Weights of a small GPT-style language model, trained from scratch on English Wikipedia: MLP 1024 GELU, ALiBi.
Each number is 500 + 40 x the weight over its row's rms, rounded and kept within 0 to 999. Layers, rows and columns count from 0. Numbers have three digits each. The size before them is the row's rms in percent of the matrix's.

# down: layer 8 MLP down (transposed), 1024x256, rms 0.113, rows 553-599, columns 192-255
# up: layer 8 MLP up, 1024x256, rms 0.109, rows 554-599, columns 192-255
down553 089:491547480560477519483516463485491487482587505465542499531512443499507527433465469603493474502545473540516501505493535530502507435461483549440530499592528450396480425460544513469545488508590464
up554 093:522540519514453463523506571456488557502478550434503510491480507471533595525472473504529486499498474535456465532572496509479513507511416481565458499480468414438542466523515496580442470529451576
down554 090:510499491492543461526561397542527479478542481506542462537509459517482435496576539505544491496484552461509546439467491457547482469502505502424531451503470583512458523463474504483485543471542403
up555 109:505539450467410524484594527537422492436482517425473525479508450572486543478530554473564538428514453594430542488516462504494499565515513541535548545565555520500486482530446506524477537403435446
down555 101:485454436475531531482490459518460505443570520609468504476466547472501465527518475480502503493489565501470539494454549472559549447533512513563420540479544540516475515520485514556446569535512516
up556 095:491463518497477540466476543512525510474532493489500473489550427458468534516514550533499506530506540631457514454460514501523491545445565541481531541510533525453549489525537502508425505543450495
down556 102:560502498483557404529487508500477480521542484614468509538500499502475408565439497541477497492500490488463472463471532517479606458539456429515528479487504451504438462561418491511478501540492507
up557 098:529531448494496505488572486534478463525487511513598556446463426456501592543470514494548495444452523505528530518509496442483558499565515451499496501511424550536439485430500488528503520480528496
down557 102:532509465471522450455467571450496448535585505549545490461535437574370499420485503516449505545424467472454399478458516531518484437473486503459512510496522500458571450552482495457503498550519537
up558 104:556511442623475468529508505479523548528483436501402483536542493453455470495494497555508466553532472526445496466456544472520495551511540546517552471434497582502502543506459467501471462500567523
down558 109:510487474527528575521476436513527540439422484523499492530485529480475489557493496548475524462529533498513474450508521486469535534519535537504545438453540492543552494462429497521544552414457533
up559 100:508491543542456503454539467528497468488504560499521499534577462469454523510491498566423452579508484523459544441505455475577486463536424559460507546496480475487503488510494483483494475508453541
down559 115:550517519514545504539522535456521519527543419536533498522451536509555527461532561453597423474512523489551524559518515510428518551464596502487470443533533528466478494458496552534500517440528495
up560 092:546498492516493464496573432466484475432505534588451466565479454527514537473497423521513481518478494537467520524427503517526501489521490517498552495472511539430545512447489547446476439470486558
down560 086:483571522518470534575403604507507493578537490465527557482515529511500466571486533456545578533456481453544480514538488503451447498469504454497412496528555510519508533549472504496514466478510381
up561 095:439498470602452503492567434531507510503502474538445456462479490464494432481501489510456516486497508533480558513503534472561501461512459476510446501470476499515472531480556534504569442497564551
down561 085:618505485410466472457478514535488497517486554495525503523519527551550542536491483500525443531424548490548483482517458552466528577542508531494571555493543537463547458514475516510438523455471492
up562 107:534480481508460530490465450439526475483510526482445462495436499574482479552526501497543483482553503458556560467507559537507437530480475472461465562379488530476455541420493517554478491492535484
down562 105:512476486479513517503479528502562455437585456458565455476506432510428576505476508492485532410465497484480456478551534571491487501488526471465496496512534537518518562443486485535500488553509501
up563 099:503473415531468459515469484471529583524479457464521512489496532536485543533432518548456441515415410509542433479447501505501474543467554498520519471501526539482584526580456417586488535526494518
down563 094:508545494477481529501473542510436524481525557520548489446556461423480500450485531476533516488557506545534524537503484519447500481497418503510499465486521483575535418487585482451523409485501487
up564 102:494457453510554436453460529491435551502551435504493475525503602556505492504495562583543471529507487484482505454458459527543494448553515461405521500492525497599507489531500504503481493441532586
down564 102:491533486449509608515493414500490453508480489467571569540504458548447427435451512489499465511408417511571495487496489459526517552526544562512547478501517506476449530500448508515477497449519465
up565 107:450551478515471492525485566464494536538466422504502543489441444609485404394496513451530505559494504529517521464521565482450516519560561484543553521533514461514487489568448425461407496541459580
down565 108:523485540423565540450442453562503494530490563543524530473510493536460518517491565548546538450413454495510384520547531476483529528506435478479522504487479506502569489438511464514524488465518505
up566 103:463447494488493535491528492474492462472472515483477569585506518492527495529435480537497493539519558473471497554608500559449492532521512471449534534497467550485521504487497516551473498549539477
down566 097:505454510467441551428523515528490477563499418474528476469559458549513529493495456519461525493480526532478419592555516504440474489457448508494518511502449552450511594414461490425437543545529435
up567 089:526527483538534501542511525515487503535466501514458544582516514501403448520430507567521421530533526470498490530535457494464498449494461486541502584497574531542557519536505405584401468473459481
down567 083:520540545412486486455520516516565505475524493516532425415562528514548610450519459495541461499508556546454527493482463541499514479580510543481529458490491436498435433450525565516524446510543524
up568 088:499580534459495541552499526540408447484465481518526530481524511496440501464445498493519484484553440562549512483561517458488475461540530507544461524410494503507464464458473448421516449456532491
down568 093:535474521464451446492486498469528597463513549469468509491573477520520536514467468484461519474526505521542539528456451496491525469475518497501450525504506449519515534477485524520464451511589519
up569 103:467437467473501576490552459474527510448591478477474486476441494468504551560500497514508470555451542475430500403468478470517518488533494503534549483571445506473477473442508482402506501485452424
down569 096:482478394502491468490447496473511511582464418517529519543497548518520517491516531511461485464536518549579528465517539473455510543501496491514487513451461521499515565478503503454491586544497546
up570 093:541478443491481453499506458551459522485535492528475472474510610488547500504509482564500525484457550515506572513492545421522499460524516490524577482531534517477472492424534493516525549439515447
down570 093:512524500459412483461539521529395445555414529531435521531492419462548499468531438484517391507476554534491487511482504517503569517503463572485524482432568493493521505443578488526537497476539565
up571 100:488513515444480514499566523501486483572466526576427414526522518495575478400438532509537561532469480551449537514500521555635511542485544483497514419455530503517514485590462534515487565475543535
down571 114:528537529514453478480547518566478554518486535500430431482569598500531484411491522482447551551478493507567635563532549533488539458521478557500461475537526437454523502537534455582473438513522486
up572 081:572457509543497450512571447508520514497607466592548551499481502474536446453446554419504516499474481523514501520474541521466564492456509490538493542539505521546536515529438509563467492510484521
down572 087:457514507522506480505441519484557518483472518474527474426494488515514558531506513458581438496534501528468521473501416522513467533547529498444482498485489456454496437478563572466497511539511519
up573 099:487488527538448497537440482504547531500469572542478450512442486500456528496551515555511531553496494494573505439499513531451553500431453596526549502489465599517495468507484457522498438473471553
down573 100:542466494504467528485462553402548461483543498516453544571491506510434504521503615492476495568509574489514459425513518550528469486482444454483490517502472461530472447431475493532532456513458540
up574 103:503481497555448484464425439520465480454509553536597591534497479464458566549508436485489476482490499444451489520450527429503499495490491473486537518468499559514494478394451427479423530449483432
down574 115:489528471416517494469544545472542519542480426492401396447490493549560468443435528524510487530515480528560495509499512561504482471505485529500468481503501427454507515612545536505532440586488538
up575 100:517549455528488585524429534487574550490510486490409460485525478526463503577498461525499534527459545513466468468437477434531515489509485505518523507454528565500506432531480505543541564506539493
down575 091:481534578469446496470596588517506504522504432443518475451466508506457500450509445521573412509515481448501465498568464525508485537466464493536451491524457473512530552482483540480522450505490510
up576 094:492538478534530490525502450546434502484483525494500463399502562512484472471460486612499547484502508540525502508483508482474448477466486481528596451491484535513495477489509432552530514545484545
down576 098:503511490491488539554436550509558493439482406540454520489479570508491427464567493484628561521472455557461465557555475491438490418517494480454455528509434513467510498487544508484489558565527569
up577 099:447482485580549559560472483519512559492530495485471470465454487481586454528439487482532417559507530491528527501403488481537494498434457563535566547508491519475466478509458545462490534539503542
down577 103:469517567539477386544560431523523438533523509509440456498535494522517548455446497493544532484499470453611613514516487427485525527486515550429493538533416480505497518479489470500515492453474497
up578 099:496547505527486478536586446527453547575496528477440528495489483525453423502498568558500505511585578510539540456490457532523525492481509497481449536488448526489547509498482537502454464479499558
down578 100:431521468480492468483482513516527548518470485528593477478464529507558592474451495481458431463500492479463466570464499545460482461551520542579565509577463500517462423436490450527548499510496466
up579 105:452524473450490464559512519504522487504550513427439522520456498519499461497497462487504526509409488491498431498491574475525602535446535509489464530474413465448535526543492583564456429495543468
down579 101:492528509504548424502439503527429419510468540421493480554497506460468539466453421502483506468498490543467509475542492573476505475463425443477430521531424509509561547480581527419450483471519527
up580 101:527508465530557423442437525453493526533498503561475445516531454507438511453497497497455449558453517542537441496535469571487491472515451498560558452507520498484567557511491506515468536513484515
down580 101:502513447482425525493489524529504485481455404459483539482420464473477485509529492560509547444500539468487486479517522519522501492497481479507536429488495506576491522447530537434427493517515486
up581 103:552512491494437487568452503549548491491412559418466465455503583453517469513503487452514457488457489545472554455479514530495442497496463507485478525501555549499444489520513510561567531521440484
down581 103:396474499558586416492509496392556447461543513457497434491486474496465546506500574533547512430507532457519404485559542539515459534485503510490541528491569448486470491466452486482550520486496502
up582 098:542484390480463495451468544509438501463553505548521519527470483487462523578480475551520519500499450492532527519518489504510588464544453502513548576495486503480510422492482594574520430530455519
down582 096:505537549501489522567511473515470576570467479447494479517555575490571516444486482487475494561508522536510511497490585482520545508433514496516467444541512495529500486528543410454481547471541557
up583 107:533496556516586516495558554458502434498542504557428490489510505557454409534548454496554501554466547508466546480456446462524512584484438483453466522538477564417503548474485486455498422517482520
down583 106:472478512518455542446543459468443472492546459469403439507555517522497459526457474442578508536539532403459498481497454486583538581544520514552530523441486520514429499546523512473506439430523529
up584 100:427493482582472472433530499459533563504494499528496492474444528487475518573496424528539564538480506486501504511579494525531507458462511504511560534498458543554473514483546524561474454510494493
down584 098:549501594503556566553562519473485449553470495485472477452473469478502536538510491416486489539515583429434462492447535465474473462475547572511509454588493513456534448438410487476543574550495454
up585 095:496447509513444504448524529438504518499442471522504511516524486486488533531519492494475483524444509473489527495544488518507478564452466533490497501472467455489459521530581538502433543464506511
down585 098:517571527513461475528501481509447533422522529522547481527499516571476495471537488448474488518433506451563506519560440534549513436530462500571476527492530521519528473546501471490519416495510509
up586 106:517435487483552487506542469535509452462426455477458532541393495544494490508467499494547486467485442450579479536499484506433544506489518463548516476443492480518452512507438610483540516467516534
down586 108:512521507466561522484504477477511502491570503465542454465498506479512512535477563529445548502480495509457473513503518475486516439479548463439556519529445480516479547530461485526530513519440557
up587 099:456485529481556508491524532474489451512430455448461579470510468501532499469501483487482494506611580537503496508520496506508442495528469474500555565477482493483491509485507492544511487499541536
down587 109:458483519404523496483569539493490491537524558518576572546528498477489468503505511493510529437467490483520475515504457462529506475487498487460494571503569488532406491474525564573439541473484525
up588 104:494479469525528549550486471454498519566555471473456466494473517507510478488438486504514492516554522527532539484484408582581517559490465465445487564547460508523502451485525428515481494497437515
down588 102:473463501503510500458481518528510475470460481496544449461498518461478463460538529435537520493464546482505482570567450549555532521532527519513542526525420527378497494570502569534489488533487602
up589 101:525492529513470441463518544496575488495552454531443465479517576403502506428497450508526474529536486464515524540513532507449447484479488498448462514494569562452522523460539480532519516438525462
down589 102:491519464581502490458464508503481524441596487565534570484508519458478535582517495487497485558533445479524514450476503509491469503503419553477510455515492513474556489533490468514488458499504524
up590 105:433497450534513556520546470544462487494531422491476450503526520430580488466503470451511530551444476517436485558511431455541445549492493455558439492568541465423498434512494492478520516498530465
down590 116:483476476491526504527548478528483494457550495498470495537537446522505514491503528513476504454515539481539408465514486626499457473483513507479516540485513477496523482457476494497525580515494544
up591 102:443426423472572496564527585528454530455456435474504497487550493485553480475445545444517479495486500506512523528472520472432471540531564471563457541530450475517474552501467518493442564500488527
down591 106:510540399494546380459516488483491467526521522536515481505506479517521443465491449451466558487429540422540531470491541541516460597556498506562450524571455462466473536528496440538519520550488465
up592 098:490438494441543521502430509567598525440451426525454479512470475481520539569513470513495520490504468453550496465530509484436523423397448507502405526538535588471527441478512499482444464489517546
down592 093:441449396422506518498480508509561542488499505504516549460593568489502564529503512532516483497515493465464452530470436461557473479483499501404466568545458553490490470416519557445516470512482486
up593 101:387521470452493485484522573480467495483502563544481442519394483493485569506517515528436458482483454496495553430488553492466469520513474476535528491517554518502544455471449455442482457577475501
down593 090:476461516545484503571518422450545467503513474466482489496593457550480472482411454490588484544450560517389468567532532519549549514510450541493545469512545576477473507523485495499457563492555477
up594 100:472451579497489433526565505518531509485492469476465486533483445450515504443482523541526570573417531564472539451584500507521474476535544497437498527570446474483494468538485478498525559503526510
down594 106:479494456498482458507492451449500474532532510494489513449526489563472496468575499539444544447517486505590451493543571449517489501530550496457483532532468488447504530490587517491485512538531520
up595 093:501393547485494488457462461529554428556480451544481429513537426536501500550542425536516553559518468484546531473476479437449475499505573484534494495559515501483528571471500473529439501514510440
down595 096:512547459525535485567505519557489540499433568483447506536472510431461518445443548453468507465451501598484519453516521503513449538499505492419471533471494536568473445498497482465566541467513502
up596 097:482510540540474492528466525460452487514523535545511456500477415492520428502558500522526521490469496576532511492420500534474463459464461517446379432423512505501568497547438455532521563545511481
down596 103:502518475480529430526550563521483424543472517580443466518442551470481437444458501534528459528566536533597495523556542550517460446472543504498501506556441482530452551416456454491478517508484420
up597 103:486448486518607524453535457537487462436517458416525442490531454493469506463477460505549501485482513459501493457503517521515508525529504489538530564540526592458462504512486570469487554444491493
down597 095:470526483500434503532419525430514535472517437503560537487499472521540493451487459561523531493528480539521564499539528539510460541494489514517467437434488531529430546540524478575438505442516471
up598 103:576495490491460471499513579512503545514439485534506468507464583481468527499453550511522517549491519466481497565457487511499529553569448511498538525456544527497488571482417582525478532518531466
down598 103:518473524563482524525509546552438530511458517432510503495500462484525434568425506513518495468501527567452492493542514471470525483546412476491531494519511436503513474528533569475527523456449478
up599 098:550500524499541455499519583542458500436502488513534565557424419561514515462482502536458509497498515527535468489417499458499539469556465522472456465514571551545465499481462510438486513499427555
down599 095:425481437492501589555452474437520527548507487511399473496543542496530474551521510452612480508495495467486521512533535510495438528448526519493493529421446489461477530528595462599473511460562477